config = dict(
    hidden_size=192,
    num_key_value_heads=3,
    head_dim=64,
    vocab_size=8192,
    norm_eps=1e-06,
    rope_theta=10000.0,
    qk_norm=False,
    tie_word_embeddings=True,
    parallel_block=True,
    beta2=0.98,
    lr_head=0.00626,
    warmup_steps=261,
    schedule='wsd',
    max_seq_len=256,
    max_steps=9522,
)
Each number is 200 + 40 x the weight over its row's rms, rounded and kept within 0 to 999. Layers, rows and columns count from 0. The size before them is the row's rms in percent of the matrix's.

# up: layer 6 MLP up, 1152x192, rms 0.0888, rows 789-857, columns 144-191
# down: layer 6 MLP down (transposed), 1152x192, rms 0.0827, rows 789-857, columns 144-191
up789,085,108,186,217,203,197,177,274,212,210,252,202,220,154,171,213,201,259,201,118,197,292,212,109,169,174,289,229,182,198,208,202,198,255,217,126,226,78,220,240,196,185,216,226,246,217,162,179,223
down789,086,212,236,290,178,217,236,198,183,203,231,185,211,229,209,199,237,158,166,216,232,179,142,250,212,198,130,232,221,198,201,260,207,252,196,237,176,186,283,203,177,183,168,182,223,166,193,232,198
up790,122,178,180,168,207,189,218,169,180,237,224,240,212,138,159,203,257,208,79,162,239,176,194,212,114,196,210,253,201,266,163,174,225,198,190,155,296,187,153,234,217,184,164,308,270,259,193,265,262
down790,134,166,117,174,281,184,275,234,186,212,182,194,146,153,231,183,223,126,189,213,195,229,91,173,212,152,160,126,208,231,204,74,151,184,207,191,150,170,178,227,225,225,195,240,257,190,242,220,215
up791,097,212,294,211,214,181,160,187,205,251,174,154,252,187,243,191,212,252,162,173,164,164,152,219,230,210,212,188,260,210,244,167,312,252,136,225,215,175,209,182,207,184,152,186,225,218,243,171,242
down791,102,158,283,261,140,183,171,205,192,261,179,166,294,197,149,166,204,246,226,235,166,149,198,211,113,255,190,146,173,165,216,121,229,198,113,276,219,250,171,226,152,242,169,140,173,214,208,246,230
up792,096,155,250,204,154,212,270,151,237,217,160,239,221,178,202,206,227,200,171,186,193,269,187,125,138,215,234,199,204,180,215,200,182,178,148,236,224,177,175,174,186,233,183,166,263,264,101,212,209
down792,081,233,137,255,194,206,212,147,172,219,172,213,208,213,233,170,215,211,253,192,229,189,233,264,134,209,191,205,259,162,269,167,189,246,189,212,206,192,181,230,170,195,247,144,117,184,197,219,262
up793,095,237,154,183,233,254,220,153,242,166,205,253,201,226,217,116,180,228,203,170,177,289,153,179,211,160,151,222,156,203,216,197,223,154,241,178,203,143,162,254,179,158,141,267,216,253,221,213,285
down793,096,238,212,183,216,197,213,138,178,172,170,188,227,145,211,188,200,111,273,154,223,211,216,214,185,156,190,199,263,195,261,183,111,237,289,274,218,203,173,134,190,237,193,178,170,189,108,231,187
up794,102,214,217,164,192,207,178,218,197,251,239,187,184,197,179,188,194,243,224,168,194,175,289,130,125,214,238,171,196,128,226,175,212,316,132,239,222,173,189,215,221,247,74,125,183,195,183,243,220
down794,099,194,234,178,186,235,236,217,230,200,205,255,227,201,195,191,226,195,201,220,274,252,185,167,231,131,188,178,188,283,181,96,197,101,218,192,190,265,230,184,160,190,273,240,246,220,221,158,228
up795,103,246,171,207,232,217,220,229,240,196,158,229,206,242,153,127,204,238,175,137,238,125,184,313,204,206,123,200,232,195,154,95,225,236,234,149,209,125,187,172,185,181,213,213,255,202,201,145,179
down795,117,249,157,219,133,205,160,236,227,243,245,227,143,222,157,239,234,199,170,177,153,225,164,143,201,202,262,200,168,171,156,238,174,195,303,185,212,208,157,201,247,180,247,166,199,190,144,214,221
up796,092,191,211,260,197,304,159,182,154,285,264,193,275,131,202,212,184,286,124,238,150,257,144,163,232,231,153,248,154,141,224,158,223,254,242,181,232,109,245,180,211,121,273,219,213,221,197,212,177
down796,080,231,167,212,153,184,153,217,237,223,258,259,139,185,237,166,165,107,172,139,180,253,155,145,212,165,227,232,194,252,202,163,158,157,277,286,230,217,165,223,219,127,261,169,202,214,198,182,182
up797,082,198,173,182,261,212,286,185,100,283,222,182,162,220,167,217,196,210,206,213,176,265,221,157,240,221,267,180,262,196,209,199,180,166,253,222,213,216,221,231,216,234,149,187,231,180,139,204,239
down797,078,293,205,238,238,178,170,215,236,198,221,155,175,205,178,182,131,197,247,146,226,135,211,176,220,200,157,229,217,263,164,176,189,185,210,236,186,185,202,180,173,198,195,223,199,203,157,236,143
up798,105,213,134,193,183,232,258,214,146,166,209,249,181,225,215,231,202,198,210,213,185,253,132,200,271,98,168,200,163,181,201,178,310,197,223,144,202,96,163,176,220,159,258,199,262,252,151,210,226
down798,109,292,220,199,173,235,252,189,170,148,224,212,220,178,201,183,258,111,154,175,193,178,162,172,188,191,252,182,173,185,197,172,143,186,212,213,204,271,210,301,197,206,250,201,182,196,178,180,166
up799,099,221,210,212,171,288,225,212,219,180,194,223,218,178,180,110,214,126,146,191,248,190,218,152,208,188,211,211,145,230,223,225,193,237,164,150,210,181,159,246,236,174,255,286,181,258,229,198,260
down799,097,180,104,159,266,274,210,206,208,189,158,141,198,178,194,223,191,238,183,178,237,248,213,238,200,214,114,259,191,202,218,222,199,172,173,178,168,219,302,295,196,125,206,228,285,226,196,202,192
up800,102,208,157,215,123,172,167,136,203,289,230,188,214,147,218,133,204,274,159,235,188,245,241,159,222,153,161,216,196,139,276,182,216,203,208,195,216,215,213,198,187,219,188,356,189,181,197,228,203
down800,090,224,240,149,202,158,185,213,245,155,137,244,203,188,139,192,164,168,199,163,254,181,198,222,204,234,188,210,240,258,180,157,178,121,173,250,203,280,195,215,148,257,184,96,191,257,255,120,207
up801,099,231,178,206,196,214,300,196,250,236,147,255,221,221,135,138,179,158,158,214,181,217,114,301,162,166,179,270,200,188,229,165,201,197,241,209,188,206,197,284,209,236,173,245,171,211,193,178,228
down801,100,181,198,142,143,217,207,212,226,145,212,142,196,195,171,134,172,131,233,232,195,229,256,164,116,233,263,233,189,250,193,162,203,246,252,241,176,205,251,193,196,181,132,193,113,246,200,226,187
up802,104,156,223,197,214,176,144,196,170,170,179,158,249,164,232,144,251,207,218,159,213,137,234,249,226,225,173,250,264,211,174,136,235,218,223,141,211,162,168,140,180,216,172,229,242,199,206,197,208
down802,108,195,170,234,197,220,176,134,230,204,155,194,209,141,227,151,100,142,221,253,149,171,183,185,246,194,225,206,239,244,143,184,200,196,216,288,161,199,131,166,242,258,256,110,231,162,242,186,188
up803,122,244,217,227,225,200,170,229,179,189,164,287,214,214,226,199,199,275,167,261,151,189,193,197,226,218,208,221,259,173,210,162,191,222,250,192,290,80,231,59,248,222,251,193,147,191,175,207,241
down803,114,174,146,249,248,196,218,200,207,218,139,193,175,233,204,235,110,149,172,185,201,197,203,241,221,240,139,278,191,223,189,333,159,158,285,230,166,185,137,243,239,190,197,234,128,142,218,180,211
up804,098,225,206,238,199,219,240,259,182,171,161,264,264,205,235,152,213,196,169,223,219,151,214,190,202,279,146,224,214,167,215,195,243,193,232,242,165,187,173,207,186,191,114,206,208,211,205,191,231
down804,093,163,130,223,181,175,231,176,150,197,246,197,190,190,235,212,162,187,206,146,211,133,217,198,250,243,236,183,231,300,173,50,208,217,221,163,161,214,187,211,232,205,180,243,241,212,191,224,231
up805,090,188,209,220,143,147,188,261,153,163,215,213,172,208,153,196,252,210,174,217,211,191,299,201,134,195,191,201,158,244,264,186,272,243,204,196,186,183,155,111,212,299,159,141,168,206,246,149,268
down805,089,185,262,177,223,216,248,160,179,188,147,177,166,196,213,129,181,173,173,183,175,214,151,112,162,195,244,143,253,204,247,145,190,214,184,208,220,196,230,206,192,164,117,153,184,175,233,282,194
up806,107,258,267,209,205,182,254,175,221,202,222,149,174,199,159,154,161,276,194,227,144,196,199,178,106,212,265,272,166,229,245,221,219,235,164,208,178,230,144,101,232,238,107,197,164,287,96,232,229
down806,113,179,266,201,183,175,206,161,156,147,153,162,191,245,163,171,170,222,205,199,249,253,187,144,208,204,184,245,161,180,214,46,187,153,234,167,226,227,149,154,179,252,181,225,224,147,191,220,159
up807,092,211,289,186,231,175,198,168,234,243,247,200,243,219,116,229,190,255,155,162,184,233,184,136,184,251,240,180,165,173,280,259,191,266,164,211,198,161,196,169,190,182,189,167,211,318,196,250,261
down807,096,185,155,246,156,125,175,184,141,262,138,211,202,173,228,136,187,198,218,144,278,196,179,231,227,200,159,227,219,236,108,28,198,201,195,165,165,171,200,215,245,166,138,231,183,117,193,221,191
up808,110,211,170,164,200,196,275,251,200,214,181,170,229,148,238,207,296,236,152,215,118,192,158,261,229,237,179,205,153,145,248,165,288,253,158,205,175,145,190,256,204,162,279,266,240,235,223,224,262
down808,103,193,212,194,223,213,209,196,191,184,242,142,194,178,170,242,159,208,215,180,273,269,263,181,178,198,137,269,215,147,234,186,162,159,140,185,132,261,190,188,191,231,188,134,150,173,106,130,197
up809,110,122,160,195,215,184,180,202,211,160,177,290,206,201,217,201,213,287,214,88,193,215,219,250,204,183,204,254,128,193,219,162,252,257,119,172,184,173,238,184,195,230,189,219,229,245,182,118,208
down809,111,194,153,239,241,219,215,216,186,187,181,279,237,183,263,245,172,225,177,143,229,170,197,221,272,210,96,256,169,234,180,241,210,157,209,211,219,221,181,264,161,241,194,199,184,174,155,219,275
up810,092,177,222,254,153,189,201,209,174,241,180,186,268,124,198,113,201,180,199,218,166,217,168,242,143,162,239,182,210,209,208,214,152,204,224,184,219,209,139,231,248,196,230,195,170,252,200,160,138
down810,088,146,162,178,214,201,231,174,118,217,135,170,167,210,195,209,185,187,198,243,129,224,212,157,253,191,136,220,210,208,199,219,174,206,158,263,201,129,267,240,191,240,189,144,109,150,246,233,170
up811,105,205,220,165,189,250,206,249,153,205,138,243,183,185,214,198,184,203,206,171,191,239,182,262,201,157,253,318,104,186,187,198,223,181,198,192,314,191,183,164,248,229,134,289,206,227,163,137,228
down811,091,133,212,245,220,160,221,201,177,180,201,211,256,171,195,168,177,175,203,260,182,185,204,114,167,237,162,173,297,190,223,210,202,206,176,247,158,201,270,218,114,241,173,190,220,175,182,252,245
up812,100,221,265,193,244,161,181,161,247,173,205,244,214,156,171,108,224,265,200,219,159,173,216,257,87,215,252,244,220,213,217,134,201,164,204,181,223,212,145,188,202,334,183,190,172,167,220,130,238
down812,090,121,167,147,178,280,184,234,270,166,240,163,218,193,195,263,213,180,205,238,277,290,185,132,250,181,167,220,273,169,240,196,289,245,123,244,238,163,160,249,181,205,209,232,172,174,147,205,169
up813,098,162,242,238,191,238,139,317,213,191,177,226,237,224,238,242,174,234,148,166,183,158,270,200,173,170,208,195,122,158,162,190,251,202,169,157,237,201,251,192,246,159,120,193,256,276,233,226,273
down813,098,196,198,123,186,182,260,175,226,193,189,225,142,178,234,178,248,197,264,158,172,173,127,159,131,219,202,169,221,169,200,167,167,181,180,223,121,160,179,250,166,212,175,244,229,237,173,187,182
up814,094,119,215,116,226,276,203,208,132,228,137,219,211,167,184,185,205,219,173,216,249,131,133,206,215,229,197,214,196,163,233,199,205,225,206,219,214,163,146,173,177,167,175,215,197,194,268,174,212
down814,094,198,200,201,175,162,159,153,190,178,224,184,185,191,147,157,182,208,281,208,220,246,234,208,162,213,228,174,203,188,185,138,183,192,195,178,188,297,176,198,203,218,245,149,236,184,146,255,211
up815,096,213,178,185,168,181,229,231,220,231,211,213,185,214,162,235,162,191,199,219,218,190,252,188,171,100,183,273,130,151,178,190,179,180,208,173,180,199,240,252,250,248,201,196,225,211,137,221,225
down815,094,196,243,247,199,235,207,208,173,197,174,223,244,182,257,162,228,204,174,201,188,162,241,152,181,196,176,165,270,184,227,203,214,212,178,239,223,184,303,225,244,228,235,219,207,208,255,213,214
up816,095,219,208,179,219,241,177,177,203,272,177,262,223,171,153,216,260,170,182,210,282,189,210,161,207,227,185,196,159,172,237,219,306,193,207,209,165,187,213,140,259,200,121,286,252,233,205,276,182
down816,087,177,191,206,242,124,140,189,209,216,175,168,224,206,201,208,195,245,246,258,160,252,206,237,207,218,160,149,331,157,225,204,95,230,243,196,199,247,271,275,270,167,237,187,195,168,208,207,185
up817,097,177,244,207,216,189,280,164,163,255,221,201,195,121,240,178,202,282,166,213,140,200,249,219,207,247,191,309,217,248,176,110,203,240,154,221,212,150,197,169,178,250,203,202,224,171,157,221,272
down817,092,144,204,181,241,214,130,154,225,235,192,215,175,279,223,176,156,178,183,192,237,178,231,118,242,203,164,187,245,183,188,266,301,153,181,183,182,236,216,112,212,218,218,186,137,126,201,177,183
up818,095,171,164,270,172,207,213,249,188,215,146,286,244,185,150,207,203,259,215,161,245,215,239,204,189,228,189,302,126,244,223,153,241,180,238,167,213,198,157,163,202,148,236,180,196,191,175,165,217
down818,091,158,226,179,201,203,201,142,225,237,248,147,130,221,217,211,149,133,257,194,188,200,259,251,237,252,254,160,190,116,205,240,248,184,231,121,131,167,262,206,156,223,206,158,237,281,229,123,157
up819,101,232,204,208,187,177,211,146,150,207,139,158,191,213,231,159,175,139,211,195,185,207,224,197,163,147,239,240,241,258,240,142,254,165,205,199,181,224,115,185,235,223,234,192,221,214,222,188,244
down819,097,135,123,176,245,130,225,212,188,140,235,235,238,205,230,252,237,221,218,207,173,244,132,232,253,173,155,247,193,216,136,165,304,201,194,136,200,213,176,255,148,214,157,210,183,183,226,238,227
up820,098,173,192,222,247,258,241,140,208,174,179,229,249,167,208,243,199,221,142,163,219,318,190,212,204,206,152,219,182,273,152,196,225,173,201,178,249,204,211,197,205,163,281,273,252,254,170,193,185
down820,096,211,261,186,198,155,207,278,182,202,256,126,87,230,186,256,217,174,228,199,142,202,243,245,253,265,233,163,185,160,144,130,206,177,154,183,185,191,197,150,197,213,141,147,199,219,189,200,159
up821,089,173,235,146,195,344,191,188,198,187,211,250,171,158,187,185,158,234,188,258,210,183,163,190,189,199,234,191,226,173,244,203,247,209,203,210,234,178,173,185,174,212,263,146,184,188,230,173,224
down821,086,219,159,203,211,105,188,202,216,185,215,166,219,173,211,189,213,184,196,215,193,201,203,169,194,232,160,147,166,221,170,192,203,160,175,195,209,245,207,224,193,243,166,229,241,206,149,237,147
up822,079,224,158,233,196,267,179,253,186,163,142,234,242,263,222,202,200,152,132,167,119,194,202,214,171,182,185,275,153,220,206,195,251,201,187,172,222,214,149,147,281,188,205,185,203,210,208,152,209
down822,104,235,189,194,186,241,195,206,179,201,235,201,292,167,192,181,243,209,185,166,224,232,234,182,153,204,214,210,193,208,227,106,177,221,190,149,221,159,166,144,236,203,139,221,282,220,191,199,250
up823,084,228,216,235,252,275,205,172,139,236,224,239,252,147,228,215,190,226,191,219,241,228,175,222,201,171,206,201,221,218,215,206,271,254,92,162,240,192,261,191,215,192,216,192,237,202,163,235,236
down823,107,187,217,143,168,250,195,184,157,256,216,267,257,156,235,198,240,227,179,192,201,163,186,172,162,199,244,271,206,195,204,74,266,177,212,124,224,154,167,140,236,251,221,273,278,238,212,100,187
up824,097,200,216,224,235,209,124,196,151,236,221,158,194,158,255,197,227,190,235,231,187,102,301,197,237,219,174,182,212,165,268,171,286,203,180,178,185,186,211,247,184,169,162,249,233,220,267,259,245
down824,090,158,145,207,235,202,160,182,189,240,164,163,212,212,183,128,198,189,214,165,153,221,195,228,235,173,185,235,191,243,167,105,227,216,135,243,232,272,192,222,153,181,193,161,180,260,182,222,151
up825,094,189,162,218,222,174,169,221,185,152,227,211,256,169,275,170,233,182,245,204,212,180,216,171,176,175,182,197,216,225,127,204,333,230,194,205,225,183,211,195,257,262,178,249,151,238,158,154,216
down825,090,207,215,146,174,205,208,177,253,240,217,176,220,233,205,257,260,252,208,184,220,175,159,232,263,223,180,143,220,182,230,305,192,215,149,181,239,210,267,167,168,190,296,164,259,200,200,194,187
up826,094,210,239,171,186,253,267,160,127,201,166,264,190,190,270,204,246,201,196,227,220,221,221,195,143,174,223,232,302,240,180,186,216,249,264,210,222,198,178,183,203,183,234,259,219,282,140,194,261
down826,086,215,124,266,180,170,208,222,216,160,200,181,222,208,166,157,152,137,179,253,219,200,210,184,204,122,156,120,170,209,197,144,263,127,234,155,148,264,109,255,272,214,120,204,222,142,267,191,242
up827,104,235,179,182,200,230,219,206,217,181,118,228,233,181,186,149,171,147,140,180,211,207,180,233,155,239,217,205,240,319,148,158,265,233,184,172,197,188,125,281,175,237,173,223,203,182,198,137,267
down827,101,178,225,185,288,158,184,163,306,173,199,183,211,185,196,202,129,145,227,246,160,230,193,261,263,267,140,148,219,232,239,168,161,248,222,242,217,232,186,151,239,211,221,160,195,316,234,154,209
up828,112,248,206,179,128,222,271,194,198,208,113,249,273,136,221,172,264,255,90,183,207,243,190,158,178,262,253,217,139,157,249,214,213,201,226,127,237,161,181,156,213,205,146,174,179,234,201,226,245
down828,109,144,177,207,159,141,200,245,192,109,254,234,208,222,147,124,125,188,191,159,213,230,180,138,195,154,177,240,184,176,245,216,195,172,227,129,175,203,164,241,186,213,218,161,165,186,213,179,211
up829,096,191,230,227,199,206,247,154,178,208,148,182,162,244,226,248,219,167,181,135,246,297,252,187,217,172,258,204,196,133,199,216,182,290,154,185,214,144,233,166,192,199,141,173,289,264,68,302,209
down829,087,161,205,189,190,160,173,189,196,157,243,207,198,206,116,212,164,203,251,191,163,259,168,213,278,164,158,209,219,158,213,162,215,161,186,208,225,185,171,207,250,295,203,185,185,186,177,221,101
up830,105,221,168,211,217,200,251,191,206,180,227,193,258,207,243,192,244,163,181,184,237,192,172,156,206,217,179,296,229,116,182,153,179,237,244,240,216,179,90,224,193,194,115,279,210,202,223,196,262
down830,110,216,192,171,246,200,216,281,189,244,259,254,244,208,213,220,195,116,219,258,230,171,188,259,118,208,208,172,145,168,223,78,158,195,208,267,144,187,206,179,167,228,186,254,237,112,211,209,211
up831,113,202,178,172,198,181,254,267,141,216,208,288,246,221,201,172,162,225,214,232,193,185,173,177,157,202,194,179,204,205,187,151,229,208,255,119,228,182,179,134,230,240,151,287,236,198,133,198,178
down831,115,219,153,256,135,231,237,232,294,183,195,208,262,181,199,165,101,213,162,190,178,172,191,225,168,184,238,122,235,214,193,129,213,193,204,154,219,182,127,162,272,216,218,230,199,188,167,187,253
up832,094,221,135,248,208,173,135,224,194,240,213,251,235,231,149,232,175,159,203,207,172,193,155,165,216,216,225,184,183,173,196,137,273,235,152,171,192,160,217,204,197,187,130,267,277,190,139,184,220
down832,089,242,188,210,233,200,218,183,215,203,133,127,267,154,150,176,243,217,193,186,213,190,225,180,128,196,170,183,245,186,193,172,186,209,184,295,216,191,237,162,165,237,261,183,189,224,238,169,223
up833,071,208,208,255,222,188,168,248,194,257,204,177,200,194,150,158,225,183,141,241,233,238,228,194,137,183,218,280,185,218,257,193,250,233,143,171,199,191,196,162,252,214,160,278,231,223,210,143,269
down833,103,225,214,163,123,211,221,196,201,277,177,227,288,186,146,147,231,197,218,209,196,190,186,171,152,232,257,277,172,217,227,146,215,244,233,160,236,148,189,160,236,132,205,221,299,305,211,200,226
up834,084,216,233,172,238,218,223,148,224,184,164,173,205,242,194,229,174,187,147,188,203,234,201,189,144,174,197,247,209,177,250,203,210,197,283,190,201,176,213,177,217,209,170,256,304,224,270,183,287
down834,094,193,213,222,172,200,184,175,177,254,187,233,269,197,208,184,211,217,157,192,210,185,218,209,136,258,257,236,228,227,289,52,226,245,241,153,191,143,119,191,220,232,177,182,257,241,206,149,237
up835,097,163,224,218,184,171,211,131,270,263,238,176,249,104,194,207,150,193,205,188,159,229,257,209,234,172,233,218,185,221,174,186,204,207,182,202,240,178,226,164,234,223,193,142,195,227,185,216,247
down835,093,155,248,222,192,197,175,202,137,202,186,184,213,213,216,168,165,192,179,173,142,173,145,245,198,250,134,166,256,198,259,194,177,214,193,232,225,202,253,221,115,132,199,222,134,192,216,210,193
up836,098,193,128,142,221,204,191,196,140,219,88,237,243,225,224,220,215,230,231,230,227,236,229,270,228,225,222,234,204,214,256,203,201,184,286,160,268,214,224,169,249,184,170,296,253,234,134,189,213
down836,097,212,197,160,219,235,127,157,240,301,281,245,151,180,210,205,201,244,268,211,201,243,199,198,212,156,262,136,203,129,208,280,168,121,256,205,224,169,163,170,204,215,186,170,173,220,190,280,228
up837,095,214,274,252,158,183,228,206,198,192,186,209,178,203,277,208,204,243,188,94,174,294,352,150,167,155,260,173,178,200,298,209,178,192,196,192,154,205,237,202,193,249,209,228,195,166,155,153,238
down837,084,250,184,173,187,202,217,156,195,235,240,302,306,297,143,223,151,220,148,231,194,232,183,212,270,220,207,250,153,195,178,240,125,263,195,219,255,210,192,138,181,239,147,149,208,225,255,139,157
up838,109,237,229,160,163,220,106,177,217,189,195,165,178,219,218,230,230,193,220,131,224,177,256,223,208,168,259,208,233,154,217,147,151,244,183,145,194,183,223,247,219,226,154,179,237,193,193,163,171
down838,136,201,193,210,216,172,193,214,187,259,226,209,174,112,192,157,204,199,233,156,144,255,191,192,276,146,251,149,170,184,200,72,207,196,189,200,149,192,158,211,246,227,208,160,162,258,172,96,148
up839,099,183,296,219,263,243,167,248,239,244,173,240,244,194,246,235,148,281,112,137,189,189,230,150,172,192,235,272,149,205,247,200,216,229,156,158,248,146,244,180,180,225,240,156,217,206,178,221,187
down839,108,173,179,227,228,176,112,271,260,174,185,203,162,259,201,282,254,238,189,223,232,150,132,153,199,177,187,204,162,180,224,273,268,185,174,240,182,221,221,182,227,152,194,197,195,222,154,222,181
up840,105,153,238,176,140,146,224,161,167,242,199,181,182,156,201,230,248,238,218,235,218,250,221,187,209,193,211,221,184,192,142,177,166,201,202,196,222,167,201,229,197,175,179,166,267,199,260,213,202
down840,099,261,187,261,186,191,211,190,252,154,230,217,187,155,157,196,185,132,230,180,222,177,197,244,209,183,253,131,123,131,224,270,170,175,170,186,150,187,241,217,317,213,242,246,206,242,198,223,123
up841,108,207,281,188,225,282,227,188,165,269,226,190,148,205,178,176,222,204,176,201,214,233,194,164,189,226,128,174,204,236,237,185,201,278,230,174,217,118,152,187,217,197,202,173,199,197,232,192,255
down841,111,225,198,154,151,167,196,244,176,200,217,235,242,158,185,159,191,241,270,226,158,228,190,221,255,207,189,202,224,229,172,248,193,146,271,194,160,188,156,226,188,185,248,258,182,209,238,92,254
up842,100,199,273,173,155,230,255,222,165,273,226,237,170,168,152,198,186,172,183,252,290,232,246,219,216,145,190,192,149,177,234,206,216,202,218,226,170,178,228,196,273,193,222,191,208,193,105,184,270
down842,098,171,179,272,237,211,158,210,121,210,205,211,222,165,259,166,238,216,201,195,159,143,253,261,164,222,181,198,273,201,230,221,225,180,181,241,183,222,253,203,275,191,181,206,277,185,209,234,213
up843,107,231,185,183,189,154,180,174,208,190,187,233,206,189,243,164,217,232,154,188,167,169,229,242,197,209,195,217,270,219,202,198,247,201,258,210,227,164,210,182,185,299,217,123,236,234,140,164,213
down843,108,242,194,185,186,166,187,246,256,140,194,251,200,220,179,88,261,229,230,152,212,138,121,174,161,219,240,221,174,176,222,176,254,169,215,192,253,225,271,152,197,166,174,222,239,267,110,151,251
up844,111,242,142,278,153,129,148,192,188,206,212,293,285,161,167,185,206,215,144,171,206,193,186,148,181,201,233,232,191,209,199,174,301,174,167,187,206,177,208,156,175,279,248,244,203,231,178,90,203
down844,114,172,211,262,234,176,227,200,218,152,162,198,151,250,244,261,217,254,221,186,142,239,243,203,213,153,246,214,185,195,234,293,194,233,222,190,197,158,310,242,212,201,165,246,192,204,169,225,180
up845,103,254,194,251,237,260,235,248,217,184,188,221,167,207,178,181,188,196,127,136,182,192,185,334,200,150,121,181,201,194,177,161,231,219,225,193,209,190,205,231,170,203,170,334,227,232,224,201,214
down845,102,198,215,243,174,160,84,188,280,152,244,238,288,243,228,197,203,195,190,257,126,189,167,207,178,125,228,253,183,171,210,263,219,147,229,187,241,156,176,193,199,199,188,196,91,237,170,251,181
up846,109,282,233,172,191,226,173,266,200,263,191,192,173,205,205,177,227,254,168,217,174,133,191,219,240,218,184,173,211,150,247,202,299,244,130,186,256,199,157,130,248,174,103,191,190,189,211,165,214
down846,099,181,228,219,147,259,201,174,202,167,202,142,248,234,202,209,204,150,142,182,211,217,136,165,203,261,234,194,221,189,207,185,256,230,150,178,155,158,161,172,173,142,160,273,204,213,116,215,180
up847,071,227,203,238,226,266,257,122,208,194,153,200,200,181,216,141,211,207,141,182,190,212,221,207,148,204,184,227,192,162,229,188,194,249,215,170,282,170,202,158,178,171,159,200,229,235,218,270,221
down847,113,209,210,135,189,207,170,183,212,199,226,197,246,178,209,197,218,213,210,212,203,223,194,193,158,210,230,200,220,225,193,83,214,187,180,124,157,181,167,196,207,183,200,176,318,203,248,143,222
up848,101,190,207,186,161,270,209,116,187,207,234,311,251,96,187,160,312,239,184,226,320,231,149,183,179,214,174,188,264,243,203,211,243,231,193,199,276,189,152,192,240,211,224,246,162,226,197,148,193
down848,096,254,185,165,192,160,190,179,234,193,160,161,127,129,150,206,238,178,207,141,144,194,215,188,252,182,268,181,305,248,232,171,204,149,156,213,229,220,174,202,178,143,133,204,270,138,158,216,218
up849,098,185,249,265,185,218,205,219,226,241,159,187,244,166,230,150,233,229,163,248,250,188,191,236,205,204,93,187,183,144,253,136,191,228,168,234,169,171,156,180,201,225,229,224,230,208,227,134,141
down849,101,145,111,198,204,182,187,238,218,248,205,160,227,141,243,185,171,217,149,151,252,232,143,223,216,229,135,272,239,208,270,208,175,221,188,255,92,259,257,220,202,194,204,181,206,136,169,192,173
up850,105,282,231,251,182,234,157,195,156,189,219,282,205,154,142,227,203,249,169,158,189,207,130,223,235,161,176,185,191,187,159,184,349,159,180,181,213,200,179,187,249,259,197,205,204,227,245,140,186
down850,106,192,136,227,255,181,135,205,180,173,192,227,192,220,220,246,215,215,191,164,215,135,224,214,314,213,172,228,224,239,203,196,221,308,157,299,210,234,184,165,181,162,165,167,126,216,268,156,200
up851,093,175,222,206,89,215,197,142,234,217,190,255,273,112,263,81,168,216,222,221,201,235,170,254,238,187,216,224,271,266,168,167,218,216,185,186,247,222,207,189,208,208,240,254,191,215,115,179,176
down851,089,219,129,157,266,194,170,178,192,219,212,198,134,234,193,259,241,166,170,146,227,125,210,191,236,195,242,188,209,201,222,221,233,241,189,174,177,196,191,217,212,196,171,169,235,209,216,225,234
up852,109,184,205,217,187,267,257,229,186,178,235,262,277,199,203,279,213,251,175,146,176,298,213,218,207,170,261,205,209,183,204,228,203,294,235,131,211,131,198,187,191,199,245,233,236,214,178,196,157
down852,107,190,183,212,243,126,160,259,207,189,246,180,202,209,226,231,249,194,201,251,218,261,208,148,179,240,206,147,199,214,196,159,188,158,171,192,289,269,240,168,148,200,196,172,286,221,186,240,180
up853,105,258,155,158,211,278,207,211,179,219,173,218,255,146,212,154,192,245,154,262,198,177,190,209,154,280,255,268,265,174,157,157,292,304,195,167,263,160,150,143,192,283,155,234,185,163,202,145,206
down853,112,228,133,99,230,199,217,185,196,258,144,219,180,233,209,253,186,161,246,276,191,258,200,191,188,209,193,198,176,260,199,176,222,201,190,224,239,183,261,189,148,195,202,96,261,199,172,190,218
up854,112,297,174,240,210,241,212,225,162,218,176,253,157,185,178,211,223,256,178,217,244,170,179,219,217,152,197,238,216,161,197,215,218,169,151,234,212,171,144,221,217,186,227,263,193,244,150,147,237
down854,112,169,194,225,209,212,206,226,232,172,170,151,285,221,162,156,180,195,253,189,184,229,235,172,193,224,184,260,224,142,250,281,189,157,180,272,118,246,207,227,193,221,236,209,66,120,129,213,232
up855,108,168,211,190,225,250,208,219,179,206,204,218,188,202,273,204,198,251,204,163,154,265,172,205,241,179,191,215,228,210,218,154,198,178,173,232,224,104,158,114,280,157,215,214,242,153,214,173,231
down855,100,232,178,214,252,202,181,190,176,294,226,206,158,239,168,176,184,201,251,141,138,203,193,142,205,233,272,185,187,151,211,194,212,228,147,185,207,140,176,191,259,227,179,113,153,248,190,181,236
up856,126,247,261,295,267,256,258,228,182,184,171,201,226,147,225,178,219,208,178,265,165,150,212,187,148,160,234,255,233,190,196,236,227,199,257,207,299,200,222,206,235,219,194,195,150,182,172,236,204
down856,120,215,201,265,242,222,219,190,184,191,118,193,195,221,207,217,180,121,214,238,234,217,194,249,205,162,186,248,202,228,197,308,207,242,240,221,242,180,176,230,236,234,207,187,81,189,147,270,224
up857,096,153,204,218,178,271,253,126,212,240,132,159,182,190,256,173,209,191,232,225,232,295,236,326,210,146,164,245,171,242,139,205,177,194,234,180,269,230,133,226,243,217,237,246,172,183,155,186,215
down857,083,179,179,183,250,182,225,182,242,243,147,200,291,148,232,243,135,190,187,235,192,190,223,219,153,170,152,228,193,177,236,205,190,155,175,228,212,257,190,127,129,201,259,221,168,139,172,256,155